Part of a small language model's weights.
Size: 16 layers, 4 heads of 64, vocabulary 34959.
Architecture: LayerNorm before each block, learned positions, no biases in attention or MLP, tied embeddings.
Training: a variant of Adam for these matrices, 791M tokens.
Each number is 200 + 30 x the weight over its row's rms, rounded and kept within 0 to 999. Layers, rows and columns count from 0. The size before them is the row's rms in percent of the matrix's.

# layer 4 MLP up, 1792x512, rms 0.0457, rows 1202-1308, columns 416-447
096,205,204,143,223,238,178,202,214,202,161,196,206,226,166,225,175,238,188,179,185,203,201,226,241,217,205,180,152,205,196,214,194
097,219,178,179,179,259,161,209,163,231,167,209,189,164,143,147,156,242,212,175,242,188,227,198,208,168,159,235,202,204,209,183,174
095,227,224,175,185,235,212,176,203,213,144,246,213,169,144,186,166,176,179,167,192,210,220,160,273,253,197,186,171,200,203,203,199
094,142,231,213,271,197,162,124,209,168,194,218,193,112,171,114,192,199,171,141,214,157,233,176,181,206,161,189,170,271,224,179,288
096,230,200,124,181,227,189,189,175,207,211,231,157,194,198,157,196,236,276,240,214,182,219,236,253,172,216,207,225,214,219,246,190
092,233,216,220,198,199,181,173,182,218,185,217,191,187,202,202,209,122,253,185,258,221,237,181,166,142,221,191,194,224,185,183,221
098,190,204,147,182,259,244,187,222,203,191,277,159,207,135,159,204,231,237,211,200,208,240,186,200,245,189,256,246,221,164,219,200
094,211,215,171,208,264,145,176,181,204,197,190,200,191,148,201,209,210,301,163,230,211,240,223,201,165,178,194,211,184,200,178,217
117,193,135,174,202,160,141,143,153,141,196,207,208,171,150,188,146,217,249,211,218,232,152,208,184,191,154,131,206,221,187,215,215
061,165,222,200,198,222,180,182,182,164,218,171,169,207,196,184,191,238,224,169,184,166,239,197,228,218,171,233,205,201,257,195,208
095,215,178,216,238,229,198,230,220,165,162,229,185,149,183,162,202,247,237,188,215,191,218,194,259,143,183,239,168,238,174,177,223
106,180,193,233,181,199,246,195,235,219,257,219,226,224,136,197,212,255,161,198,223,248,280,278,230,237,161,212,192,213,191,200,268
088,210,173,176,175,246,193,236,222,217,171,202,88,140,192,166,184,197,210,194,198,218,238,206,208,200,203,208,174,207,191,230,188
087,246,206,162,223,251,218,215,210,198,184,198,156,191,165,190,196,181,275,204,206,167,178,159,236,207,217,283,212,205,183,207,200
091,203,204,185,229,222,183,199,211,164,175,211,184,159,169,168,152,202,233,203,195,226,219,159,203,203,165,206,202,210,176,182,208
125,230,166,170,254,210,212,206,153,204,218,193,160,144,192,228,164,251,240,136,240,209,230,163,240,176,201,209,189,193,212,212,173
095,203,203,163,226,170,194,188,151,203,240,249,223,180,184,179,214,178,199,199,171,148,220,159,188,184,264,234,224,275,230,224,232
101,218,213,210,182,233,159,238,231,204,136,215,189,225,194,211,197,221,210,211,144,195,259,168,236,207,208,250,217,193,249,177,232
101,210,214,207,180,191,217,198,233,181,170,183,197,187,227,185,192,262,177,221,242,199,214,203,165,231,218,164,163,205,134,183,213
099,195,203,170,195,225,180,163,239,184,194,192,234,227,144,195,212,275,252,161,200,202,278,186,187,213,159,225,229,271,221,165,217
098,149,142,170,230,209,183,161,238,159,192,252,191,167,208,161,143,224,217,178,250,167,229,180,235,262,147,215,209,245,186,200,252
083,181,195,212,238,229,158,230,208,164,234,202,160,194,208,159,192,231,236,216,178,139,175,156,217,212,183,223,172,182,226,227,259
097,194,174,210,151,211,230,196,166,254,174,212,230,225,168,169,208,176,220,231,225,194,215,217,194,241,161,196,201,181,244,117,189
110,171,190,194,258,191,216,206,126,216,216,231,188,185,113,201,208,192,205,184,189,225,203,234,197,202,251,206,206,215,190,185,207
088,222,200,164,234,225,226,195,223,163,141,217,180,168,177,191,116,267,236,149,241,240,278,176,217,218,156,183,213,229,216,193,220
119,284,192,180,130,213,267,244,154,244,226,209,211,205,172,210,144,195,203,143,200,212,214,232,158,204,192,258,142,174,191,188,200
068,233,214,152,171,218,195,173,189,195,132,211,179,216,167,178,188,205,203,185,203,194,242,197,221,201,206,163,217,201,181,187,199
096,228,227,185,221,226,200,248,198,225,193,263,156,203,229,136,173,198,191,195,175,155,218,222,232,168,202,193,173,216,234,188,177
105,188,159,170,249,257,218,161,180,163,165,205,207,198,128,186,153,252,210,183,220,183,206,210,189,219,212,199,186,226,210,172,243
101,178,174,176,232,241,220,222,193,217,203,185,193,198,187,151,170,206,207,211,218,253,209,248,188,250,236,213,184,161,200,161,198
095,164,255,223,139,164,234,189,240,235,192,189,191,211,201,195,159,234,189,190,251,172,218,219,201,190,141,224,165,190,210,133,177
081,186,178,143,220,188,226,217,171,248,196,225,241,235,211,229,191,225,227,217,186,199,234,115,196,201,181,242,192,206,177,192,180
105,222,196,201,189,213,243,205,190,186,206,209,191,244,208,163,233,165,223,235,214,210,234,227,207,203,223,218,201,160,224,203,207
077,189,177,195,198,286,230,191,217,215,202,165,217,238,242,201,206,181,172,162,179,207,253,208,202,208,165,189,198,182,162,194,224
092,173,204,182,220,212,185,187,170,189,205,165,161,228,162,198,162,145,237,226,238,191,261,205,188,181,203,178,213,176,231,171,186
106,210,210,148,224,231,155,159,201,186,185,218,158,217,156,210,175,239,220,165,261,163,227,249,207,173,197,228,234,168,180,178,267
093,243,243,199,261,228,231,166,154,153,144,199,175,201,208,187,145,230,168,223,192,214,199,165,184,158,194,145,181,189,167,213,221
093,188,162,214,213,221,170,195,208,182,246,243,200,232,195,181,181,204,208,214,180,190,164,202,267,236,209,178,244,287,168,241,215
096,186,143,163,235,147,194,230,195,229,230,231,189,260,185,198,186,132,231,223,197,186,183,269,154,247,159,202,210,215,211,243,176
100,177,152,167,230,175,190,174,221,209,233,166,178,151,181,206,198,237,216,139,220,162,222,208,251,176,151,197,169,159,185,195,205
100,243,217,193,231,243,197,260,203,139,168,192,190,151,177,187,179,193,236,183,202,210,211,156,208,182,212,244,194,218,160,191,234
085,206,211,156,256,196,240,150,197,220,209,249,171,187,210,129,210,207,197,182,199,225,241,176,261,230,171,196,221,205,174,213,175
094,215,211,180,228,264,157,185,150,212,226,206,190,214,173,152,176,257,264,215,207,202,228,208,210,154,219,225,180,210,204,242,249
092,230,198,207,181,221,203,161,175,221,230,211,195,200,192,203,242,282,209,204,188,209,231,233,154,232,242,270,226,219,211,212,159
112,244,244,219,219,219,224,189,129,192,148,180,168,207,181,153,181,281,205,191,246,225,225,189,200,153,190,190,216,161,229,187,206
090,176,216,165,184,233,196,217,171,187,183,184,211,159,206,172,174,251,192,220,195,155,272,203,249,208,180,229,226,236,182,208,204
087,210,208,128,232,216,176,170,212,222,167,185,169,226,178,181,172,209,240,201,181,164,257,186,221,182,171,207,188,164,204,206,205
103,242,197,196,222,163,221,193,233,172,197,246,230,124,208,187,184,170,195,203,151,211,186,224,202,141,211,224,254,189,239,151,248
106,220,218,215,214,182,205,191,146,195,207,218,122,221,122,195,223,206,217,220,199,189,206,218,207,192,164,138,211,223,187,204,208
089,223,226,198,218,194,181,183,157,221,161,174,173,197,161,221,178,211,206,225,244,183,180,173,196,189,181,227,250,219,156,216,198
102,206,193,220,184,230,220,193,270,210,178,146,217,179,185,174,229,177,195,235,221,207,171,212,237,209,178,156,210,270,249,159,255
108,217,154,196,175,195,178,166,176,223,103,227,233,209,167,193,226,300,184,221,256,170,241,143,203,207,225,209,278,246,218,240,159
114,254,249,191,229,222,182,198,191,238,129,191,213,194,207,148,204,215,126,200,194,240,192,166,207,215,178,153,284,253,209,177,253
099,181,194,169,242,231,177,211,210,201,183,206,198,172,194,138,187,177,236,237,190,199,246,170,226,177,195,193,207,217,222,194,185
105,220,244,225,239,258,137,240,230,226,191,186,223,202,165,192,194,224,157,169,200,177,196,245,237,188,230,191,212,208,189,214,237
099,183,203,196,213,229,216,211,186,173,158,190,198,119,181,159,177,196,237,164,221,213,217,243,213,196,192,245,191,188,176,135,237
094,236,191,186,239,173,204,232,233,198,213,196,195,164,200,216,183,206,169,138,186,208,208,180,275,199,175,219,170,199,218,174,222
095,189,242,246,293,233,227,184,223,237,153,151,184,167,238,194,209,207,193,190,201,213,178,168,184,193,185,179,153,245,163,202,255
094,225,187,204,223,250,164,203,192,191,181,234,187,178,197,160,168,222,255,188,227,198,234,180,252,208,156,228,218,214,201,196,195
098,174,204,229,223,222,232,211,215,189,190,214,146,212,209,171,117,235,212,239,195,230,154,226,178,160,204,191,233,217,168,194,224
101,275,212,158,222,215,162,222,175,219,196,200,183,180,161,168,166,228,205,202,225,189,222,229,200,243,203,217,181,175,148,192,182
101,206,202,213,189,224,205,180,162,163,209,195,204,142,196,172,199,222,182,151,225,188,219,166,236,185,177,284,192,261,253,188,239
101,206,203,170,206,206,225,196,152,170,189,237,174,187,164,158,185,203,238,200,165,149,233,170,222,225,170,184,196,228,208,200,218
094,172,228,213,224,198,224,189,194,251,183,246,209,193,180,215,210,172,226,177,216,195,248,179,242,132,212,239,205,225,215,218,190
086,211,179,162,193,215,244,193,215,173,187,222,198,198,204,202,193,188,198,230,160,211,189,197,194,250,236,187,212,166,186,186,177
097,184,193,190,256,193,139,223,202,144,191,249,193,159,179,194,177,227,209,198,202,218,222,197,218,190,212,186,156,243,225,194,186
100,170,219,197,206,212,177,200,242,166,191,229,176,180,185,178,191,228,218,165,197,165,259,182,254,213,218,218,206,256,184,191,249
090,220,275,213,189,174,196,171,232,215,178,156,224,182,178,141,246,244,181,252,194,213,201,205,214,231,139,167,232,180,220,206,256
112,197,236,155,219,226,208,172,162,201,214,171,207,218,205,162,221,224,229,204,212,219,172,217,216,233,221,220,217,237,198,167,220
094,230,228,178,223,188,213,197,183,229,182,233,200,138,171,179,216,250,227,195,181,218,224,202,176,140,209,203,222,175,165,192,230
101,229,200,150,201,275,221,200,246,184,225,184,198,196,161,178,193,171,226,113,188,180,212,208,264,167,198,192,172,176,232,229,234
072,193,226,141,183,179,173,230,223,182,195,169,241,199,165,200,242,189,202,204,143,225,231,216,200,222,165,181,192,235,187,185,205
093,199,182,189,182,210,246,236,217,191,158,174,186,196,189,196,219,233,228,237,191,151,203,207,251,205,171,229,139,231,174,179,221
101,204,203,169,178,201,213,205,184,196,204,232,232,219,146,165,166,206,206,196,193,202,203,204,188,259,186,225,225,175,124,202,209
104,204,161,185,206,209,216,178,192,174,172,157,183,158,237,183,208,212,239,205,187,176,186,174,191,163,174,184,181,198,180,215,261
102,218,206,173,160,219,208,198,187,201,236,219,154,208,173,174,196,237,220,167,227,297,209,209,208,225,101,247,170,212,214,156,179
118,213,218,262,214,265,243,162,190,217,168,177,172,201,171,147,178,211,228,241,235,239,170,223,188,169,226,172,214,213,242,93,233
101,193,183,222,264,194,205,228,180,186,211,216,199,168,188,175,176,229,235,229,183,173,178,245,207,266,237,247,216,175,179,150,223
081,279,218,156,230,165,153,190,246,197,190,202,178,199,199,177,175,192,232,200,198,208,213,188,211,210,205,255,187,194,197,237,211
091,130,237,155,185,207,173,206,276,208,160,280,209,198,179,207,200,129,197,190,178,191,196,199,235,159,193,207,216,190,189,199,212
098,212,199,176,223,219,172,201,243,144,198,204,185,195,158,179,167,234,221,188,189,154,221,174,209,169,212,201,161,203,235,161,246
107,189,286,173,175,219,179,232,253,189,174,175,157,154,194,192,178,291,224,194,198,223,237,310,200,202,259,152,162,197,209,208,198
089,176,228,195,189,233,194,186,175,168,159,227,174,217,187,163,209,205,269,251,238,200,292,192,197,201,207,190,214,245,152,185,235
094,209,163,146,203,244,200,196,204,181,157,244,178,205,143,198,200,194,227,154,252,206,197,190,220,210,191,276,221,228,246,178,185
103,200,196,198,235,213,108,182,184,184,230,226,205,255,198,156,192,235,260,215,250,190,225,230,185,217,231,185,223,242,222,189,190
093,207,215,164,221,255,191,195,187,189,168,215,141,184,151,175,189,258,237,214,204,199,228,202,210,175,211,230,189,191,163,184,240
094,227,218,187,239,216,200,201,190,217,187,199,179,151,178,152,192,235,219,242,183,179,224,188,247,179,207,215,214,234,201,156,244
097,189,205,243,231,203,165,199,215,186,203,233,227,201,220,169,179,273,199,174,175,212,230,169,238,178,185,193,164,196,195,177,226
092,169,204,190,188,229,199,243,199,204,180,199,199,244,176,200,171,210,228,209,166,183,225,173,266,184,133,222,211,207,209,200,183
108,159,183,168,210,192,241,166,174,189,208,180,197,188,177,214,154,188,231,221,177,210,213,148,189,209,239,228,233,284,218,223,219
092,143,230,209,259,168,234,186,227,232,183,159,176,188,137,202,209,229,226,247,190,201,206,218,210,193,230,147,213,229,155,136,214
094,212,210,210,221,187,180,200,183,175,213,183,229,194,149,177,208,168,175,217,193,229,183,166,258,175,213,176,277,208,232,178,231
097,182,162,181,248,225,238,175,179,203,208,225,205,220,177,162,183,227,182,177,170,235,221,218,192,168,208,261,192,198,183,144,241
095,219,191,271,219,182,231,225,189,197,189,169,192,217,225,134,215,261,158,196,149,171,173,220,255,269,170,179,153,201,229,174,228
101,161,201,194,222,180,133,169,223,161,167,220,210,224,202,164,190,256,227,185,191,198,204,144,258,191,159,224,194,234,208,220,204
102,232,275,215,257,186,201,220,181,204,176,230,201,194,208,187,208,239,226,136,163,202,205,141,202,251,221,224,195,201,162,184,184
103,214,200,182,255,247,170,182,171,212,272,275,248,169,154,156,237,228,191,170,148,213,165,266,187,136,209,149,217,194,209,189,209
103,216,197,202,210,234,232,226,178,208,161,251,191,155,123,141,167,231,211,198,225,173,263,186,259,274,209,203,182,201,187,205,195
091,189,234,167,205,209,203,232,177,226,185,154,158,226,201,227,147,270,194,187,216,204,186,257,208,173,197,193,203,210,163,220,230
062,186,201,239,230,258,199,166,221,181,227,213,186,203,200,198,209,170,231,169,224,205,230,181,202,219,159,245,218,178,185,193,181
104,230,198,182,192,226,160,196,241,160,138,271,168,165,123,218,210,212,224,179,201,173,227,183,227,219,199,172,253,252,174,210,208
082,160,190,171,216,230,190,260,214,150,161,227,196,178,181,208,143,173,202,123,252,208,206,240,247,207,163,199,183,208,222,175,181
091,233,201,177,213,250,196,197,201,161,188,248,136,227,166,190,149,199,210,216,210,246,267,178,194,221,229,185,218,171,219,172,210
096,207,237,179,224,245,182,158,193,168,187,236,175,177,166,191,179,207,187,189,211,210,228,189,259,189,148,227,197,191,226,183,271
105,203,208,145,227,233,221,203,212,187,156,202,212,193,166,154,170,230,210,180,226,230,209,203,199,233,184,172,204,186,207,172,208
093,237,167,200,184,217,168,198,234,171,157,207,220,175,223,203,146,213,227,252,188,164,223,177,268,215,218,248,190,222,203,187,246
112,199,219,169,140,196,209,280,252,219,213,205,144,213,195,178,199,179,212,215,168,218,293,211,243,206,196,190,176,170,143,219,179
# layer 4 MLP down (transposed), 1792x512, rms 0.0304, rows 1202-1308, columns 416-447
079,237,205,215,156,201,172,220,209,255,183,193,179,195,184,221,179,198,237,202,205,248,155,184,156,228,209,181,202,251,150,272,213
066,168,202,163,178,219,196,187,244,183,174,237,198,172,189,185,152,213,229,218,201,171,264,209,223,217,231,212,156,166,180,238,200
109,179,144,219,127,174,174,175,247,146,195,183,183,213,204,170,160,214,238,156,224,198,188,268,150,177,172,213,197,255,211,140,192
086,217,208,162,249,231,217,179,175,179,215,180,184,204,181,155,187,213,200,164,257,138,194,194,228,212,181,230,247,164,169,224,267
111,213,240,229,182,233,258,181,191,208,144,205,151,224,180,150,201,234,211,188,188,234,267,168,217,229,185,216,232,185,231,205,198
085,240,173,176,208,219,286,201,258,233,164,179,219,183,210,247,177,224,171,245,236,199,160,145,200,254,201,204,157,200,110,169,221
100,160,173,198,193,187,214,186,215,178,201,211,217,193,203,149,139,182,167,182,193,150,256,192,196,199,160,233,207,204,216,197,244
122,197,210,162,220,183,226,205,214,171,189,258,157,232,164,215,194,209,161,210,231,166,211,222,244,225,223,209,161,168,208,188,161
092,156,161,180,169,203,152,221,238,196,228,215,198,184,215,165,158,154,153,230,168,276,155,226,195,214,172,219,155,182,170,197,173
055,190,183,175,167,181,182,169,200,180,153,221,243,196,211,192,226,169,192,205,165,221,216,223,209,186,182,145,173,176,190,202,215
059,247,170,257,184,244,192,275,174,222,173,228,198,207,188,186,225,226,173,235,251,210,172,177,179,170,190,246,224,181,234,197,216
105,206,197,188,227,206,161,246,166,221,204,245,220,213,185,225,223,207,191,216,214,189,266,238,231,227,190,229,180,183,227,148,221
090,208,181,223,256,204,219,245,209,159,186,155,197,179,197,232,161,203,203,207,209,169,179,182,219,212,218,257,182,163,236,223,183
088,214,214,140,192,225,203,204,199,180,201,192,141,180,176,183,174,230,185,165,195,189,244,212,217,219,190,214,181,192,200,238,273
072,223,207,223,211,212,189,206,180,218,236,241,178,264,192,196,165,191,119,147,213,180,205,252,167,237,175,208,232,183,242,191,241
107,220,266,186,152,194,140,169,195,230,207,254,260,202,208,228,227,259,172,182,205,198,225,213,170,142,228,242,210,172,259,194,214
091,200,191,240,220,210,151,193,171,171,223,200,246,181,165,215,180,198,289,171,191,206,184,233,218,232,175,176,187,198,246,241,133
115,199,173,226,191,204,201,168,194,210,145,205,162,276,160,204,152,207,195,155,207,199,259,199,180,193,139,176,217,162,203,204,176
061,194,260,196,193,202,189,165,158,155,226,166,185,193,167,204,201,206,186,197,187,221,202,200,190,201,164,178,190,222,194,235,196
128,184,214,274,150,198,237,223,159,195,239,156,205,259,189,172,168,222,148,237,168,235,202,178,216,202,230,207,163,167,174,123,203
061,181,198,188,166,197,217,178,170,167,231,249,175,208,154,168,224,169,180,197,208,213,235,205,174,198,193,189,176,183,238,171,182
092,203,214,196,196,229,213,161,195,157,185,157,178,172,137,162,179,234,202,173,198,170,264,162,197,213,139,207,186,201,199,195,242
104,211,207,221,209,204,188,207,203,180,252,182,186,137,228,245,137,235,186,211,210,204,183,193,218,225,227,209,154,169,173,234,196
099,212,192,176,209,190,194,203,187,165,210,256,234,151,213,177,155,193,200,195,225,174,194,217,200,225,216,218,154,223,166,200,149
074,158,198,148,196,239,255,267,175,185,255,203,255,207,153,196,180,162,195,309,175,161,192,202,228,181,167,194,198,185,259,159,190
123,226,221,199,173,233,206,268,207,196,205,137,178,172,230,192,228,254,225,169,163,224,173,198,159,166,182,217,240,171,243,229,240
064,208,221,267,200,242,215,239,211,209,243,204,243,224,229,217,209,185,190,248,204,232,224,207,179,195,230,203,229,187,207,148,232
130,151,196,190,193,190,201,184,193,158,177,247,193,185,237,180,199,208,195,214,136,212,210,199,194,211,186,219,200,222,220,191,164
140,194,154,206,142,213,199,205,245,173,135,185,238,210,191,181,201,188,223,202,179,227,273,141,146,199,198,214,197,268,218,143,212
121,152,165,159,176,165,259,181,203,207,221,214,201,240,198,139,205,154,155,193,176,177,222,188,184,214,202,203,190,159,179,222,231
070,204,219,195,168,182,227,189,203,217,234,229,161,219,222,170,218,228,198,197,193,233,231,215,189,220,277,214,164,179,169,166,139
056,191,205,235,229,215,184,163,177,242,222,235,185,192,159,151,250,197,197,227,165,207,209,210,183,157,253,199,214,185,259,216,214
072,240,169,226,166,221,237,176,196,223,203,197,220,276,229,232,217,174,157,231,212,227,264,208,172,177,217,211,210,213,175,158,204
052,190,208,259,209,172,194,229,221,236,180,154,174,229,171,236,215,200,206,261,225,185,180,217,153,199,207,184,218,197,227,222,231
099,186,214,157,215,200,187,195,219,203,197,261,164,177,175,160,185,176,219,231,201,175,231,217,202,174,238,188,256,183,236,200,225
123,178,204,135,190,177,203,185,189,209,214,178,209,173,137,209,198,195,151,208,211,154,205,206,159,183,231,248,187,220,184,223,229
059,237,189,205,186,193,213,177,209,242,153,191,219,231,193,218,198,251,185,192,252,199,163,219,189,180,230,181,231,200,229,191,220
090,207,204,236,246,207,214,184,177,205,176,160,225,184,221,224,212,216,202,207,200,197,198,233,182,225,206,240,193,169,175,223,202
094,185,202,206,222,156,224,187,189,192,165,171,193,176,182,209,232,222,252,164,193,225,251,218,175,177,201,177,190,200,222,219,236
116,197,208,214,227,163,239,180,174,211,187,192,224,189,161,225,201,216,279,203,201,167,211,180,152,182,194,229,175,208,266,203,188
090,214,191,223,188,195,178,196,230,187,193,213,190,179,145,168,176,243,191,202,211,244,221,220,200,220,210,216,205,244,161,182,165
080,193,125,211,224,202,220,159,185,159,174,197,203,224,213,172,188,181,193,163,185,192,274,243,208,202,140,232,195,207,228,230,251
102,173,178,174,206,203,246,190,180,155,208,214,203,186,168,167,188,154,211,240,194,172,134,217,201,191,178,216,217,204,239,211,181
058,226,262,207,180,159,178,230,217,194,222,205,160,224,220,264,241,207,208,197,164,186,194,190,194,234,221,208,182,212,209,231,165
090,254,170,189,235,134,222,176,202,162,137,168,169,243,273,209,160,159,246,206,216,227,205,229,261,194,210,257,201,215,178,234,162
088,145,167,192,185,185,181,153,241,149,182,162,237,201,185,156,214,193,191,215,167,156,282,213,256,200,156,201,208,207,215,226,245
083,177,233,161,210,182,164,213,190,183,189,227,187,218,116,167,198,243,163,185,165,205,271,191,229,198,146,192,204,175,223,234,223
083,184,228,211,249,154,119,200,184,202,187,216,197,159,201,236,222,173,212,201,247,190,157,257,180,193,242,230,169,170,196,228,179
093,204,181,198,239,217,158,207,222,220,205,229,215,213,144,210,221,195,220,199,230,186,176,189,203,194,172,231,226,179,215,209,253
065,201,163,182,192,183,224,229,176,222,205,207,146,182,294,210,199,196,114,205,221,201,225,276,195,192,152,213,233,239,183,226,180
106,180,246,273,247,158,165,133,214,198,169,239,229,173,215,240,195,229,193,232,209,149,193,225,235,176,217,185,199,178,206,255,231
082,206,191,235,207,214,235,165,224,205,265,198,150,195,200,166,228,179,205,173,223,182,177,213,226,180,271,172,192,257,207,199,228
092,204,191,186,199,237,148,158,233,199,189,228,248,193,234,188,186,154,138,206,153,210,217,204,211,131,179,183,185,190,203,213,239
120,206,173,172,194,228,188,193,180,213,203,163,227,223,239,179,216,225,173,129,185,225,218,190,219,156,187,184,198,175,210,205,254
100,200,248,212,195,135,119,205,222,186,231,161,189,195,229,202,194,238,219,204,203,150,159,197,195,202,162,214,238,178,214,181,161
109,241,223,180,194,190,171,215,223,233,226,231,264,232,217,201,128,171,167,182,204,185,237,255,230,234,171,206,215,208,194,214,151
079,235,150,238,239,180,249,221,187,207,176,188,146,127,219,205,238,248,229,178,190,203,178,184,194,244,197,204,218,193,209,165,125
074,226,166,229,239,216,227,188,141,213,198,223,254,199,200,173,167,222,217,276,173,186,192,231,160,158,226,251,175,215,229,159,214
078,273,192,207,176,191,229,207,218,155,215,234,148,171,158,187,223,228,176,220,162,252,241,239,231,177,150,215,186,181,227,234,213
072,211,162,178,214,225,181,159,167,223,243,173,238,163,213,236,200,187,192,215,160,222,173,220,163,126,240,164,190,178,183,185,199
081,172,235,184,225,202,203,235,214,235,221,190,206,169,182,240,159,232,202,206,152,170,176,237,185,243,171,224,186,183,155,203,222
084,192,274,223,202,219,217,218,180,246,223,166,211,208,191,185,176,208,223,209,242,181,201,168,161,189,236,181,183,210,226,192,192
137,213,185,217,175,153,216,184,201,171,206,226,170,228,244,183,167,208,155,191,250,222,167,187,228,173,174,273,193,207,231,186,164
076,184,158,227,166,195,191,211,209,191,186,163,202,156,223,201,189,218,217,265,185,164,200,200,201,203,99,196,245,138,203,164,231
114,212,206,197,222,205,211,202,208,225,197,188,193,213,183,196,227,204,228,174,201,148,175,151,231,185,204,196,200,214,233,236,230
078,196,256,199,181,138,182,221,190,188,226,205,197,178,232,183,170,173,214,184,288,188,230,190,187,201,186,256,151,206,227,251,176
086,167,142,112,201,169,190,197,209,189,187,228,215,223,134,269,206,179,195,215,240,198,262,219,220,186,191,238,160,210,201,227,153
073,182,185,218,231,241,167,180,196,195,241,205,204,255,190,246,222,194,221,183,161,222,208,225,174,150,188,201,190,174,187,225,239
094,176,139,186,154,201,185,186,150,157,249,213,202,249,280,188,137,188,212,232,193,117,195,248,174,198,165,234,211,186,187,215,220
081,189,126,243,217,179,183,199,181,184,151,212,165,222,196,197,166,207,185,196,200,179,181,204,177,220,185,176,215,238,217,200,205
120,200,206,188,165,201,209,239,221,173,213,226,221,240,163,201,244,164,274,182,189,171,196,167,179,208,142,231,241,177,194,225,197
049,248,246,157,220,249,201,193,195,227,191,209,186,231,182,225,157,196,188,166,241,129,187,177,202,189,230,242,239,180,220,216,178
095,215,236,219,197,188,197,168,166,211,152,209,188,194,135,186,197,197,212,223,204,170,226,165,203,236,188,189,233,181,196,220,226
083,217,219,181,212,226,211,198,192,218,188,182,207,218,219,192,243,201,171,169,181,174,160,208,162,175,209,163,239,218,177,224,187
094,216,159,239,251,201,226,215,172,219,268,140,109,240,261,211,185,186,218,213,251,172,158,227,144,205,224,161,206,209,223,250,284
082,187,182,254,189,170,216,209,220,215,216,224,163,196,242,192,157,256,240,204,245,220,256,152,193,259,223,172,185,195,193,192,177
097,164,267,225,188,213,193,181,120,198,208,232,190,218,242,188,198,212,206,212,188,214,195,189,172,219,190,206,236,253,240,247,149
064,211,116,193,149,173,193,204,196,219,182,183,141,209,219,179,211,180,191,223,286,179,136,232,203,209,190,225,213,194,207,211,184
080,186,193,181,190,204,208,195,196,180,178,242,164,186,137,166,192,216,210,173,191,227,244,196,228,202,171,265,198,204,187,222,188
080,171,211,178,200,220,215,198,172,221,192,183,194,200,171,237,222,162,245,237,227,187,152,210,194,229,194,180,185,247,209,160,198
126,182,251,201,182,216,186,236,179,199,117,230,173,239,165,196,192,190,128,237,176,214,207,181,178,205,173,233,163,248,245,243,167
088,208,200,200,160,171,105,205,182,211,205,242,202,250,269,160,222,187,147,242,160,164,226,136,205,160,229,213,216,178,268,239,181
070,204,195,227,146,235,210,201,195,201,241,237,220,222,135,156,180,225,174,195,232,226,239,190,200,171,170,202,185,169,193,219,167
117,190,224,196,220,161,223,170,179,235,173,208,181,209,210,199,222,153,213,168,228,190,211,161,163,203,248,232,173,176,210,257,215
147,205,226,219,151,176,174,195,190,179,202,245,210,174,198,206,196,207,202,189,161,164,246,184,201,204,184,243,172,152,173,203,220
069,188,185,216,226,170,237,227,213,191,236,219,200,203,190,138,173,215,191,159,249,144,192,176,189,212,172,260,178,190,209,191,232
073,191,204,221,236,251,186,240,227,189,228,182,188,219,201,164,265,187,178,189,167,189,222,242,173,219,246,162,196,231,219,250,244
130,151,229,229,184,218,126,186,188,190,192,234,218,198,174,207,193,217,238,198,213,154,228,187,152,164,210,226,208,249,201,222,229
118,199,204,187,195,172,210,187,195,181,178,281,222,214,140,187,233,179,199,149,214,225,145,190,265,207,160,233,191,180,195,206,217
105,200,178,177,216,166,209,143,217,200,234,171,212,224,278,150,219,217,128,214,163,188,192,179,192,206,211,203,230,178,191,222,160
065,207,189,258,232,206,218,162,181,203,217,128,183,188,152,189,256,226,307,169,158,198,206,168,192,140,184,214,198,207,160,168,144
078,197,203,210,205,169,194,158,183,219,213,231,191,215,155,179,249,220,186,223,207,182,144,210,199,200,195,190,168,204,195,225,207
081,228,248,196,234,186,263,208,168,262,185,177,267,196,197,207,208,220,158,202,217,213,210,142,208,211,205,196,154,189,174,211,199
089,184,173,209,185,140,166,168,212,222,182,217,172,238,249,209,188,212,215,211,220,162,122,197,208,139,188,199,205,172,139,254,161
135,264,220,187,235,184,249,186,262,241,210,171,204,247,196,203,212,240,207,141,238,204,224,181,206,250,179,205,179,196,185,188,260
092,183,219,177,185,210,166,214,175,198,145,192,173,204,180,211,220,227,195,187,156,141,215,146,202,236,195,209,180,187,165,224,177
069,180,194,211,233,144,232,196,161,184,161,225,147,179,207,190,265,211,199,212,257,184,175,251,217,194,213,190,168,182,194,152,240
156,173,172,224,196,190,210,200,229,218,229,253,178,195,160,229,193,199,232,206,180,215,224,190,208,244,160,179,177,228,168,251,205
056,229,195,231,186,157,202,137,212,238,164,217,272,278,182,183,213,218,219,219,213,166,141,211,190,214,224,205,284,164,215,224,214
061,212,206,166,152,207,225,179,217,188,219,202,215,234,195,210,216,216,195,244,207,215,229,206,196,227,254,155,177,169,190,195,172
118,186,206,153,203,170,178,185,201,190,181,183,143,161,157,254,211,203,178,164,185,146,229,190,225,206,231,177,155,144,229,227,247
067,240,166,222,182,235,159,243,198,211,228,140,223,161,180,196,190,201,252,183,215,197,234,162,185,227,184,222,218,232,156,236,243
115,157,154,242,213,226,181,158,227,207,140,167,200,194,237,205,180,152,209,165,176,151,266,175,214,175,139,221,218,204,224,221,237
113,208,128,199,224,206,214,205,214,157,178,229,207,152,225,190,174,152,209,203,179,218,273,172,166,235,176,235,263,235,255,164,149
080,187,234,230,192,219,220,193,215,215,198,164,187,225,153,206,173,170,184,235,211,235,213,220,243,192,225,155,223,183,203,168,226
106,191,218,203,205,186,190,184,209,176,215,189,192,251,225,229,230,138,224,188,208,189,211,241,207,196,247,180,162,173,251,258,199
090,173,151,144,227,170,219,192,251,243,157,251,215,243,221,124,215,172,179,160,223,218,119,197,199,220,187,198,210,210,174,194,183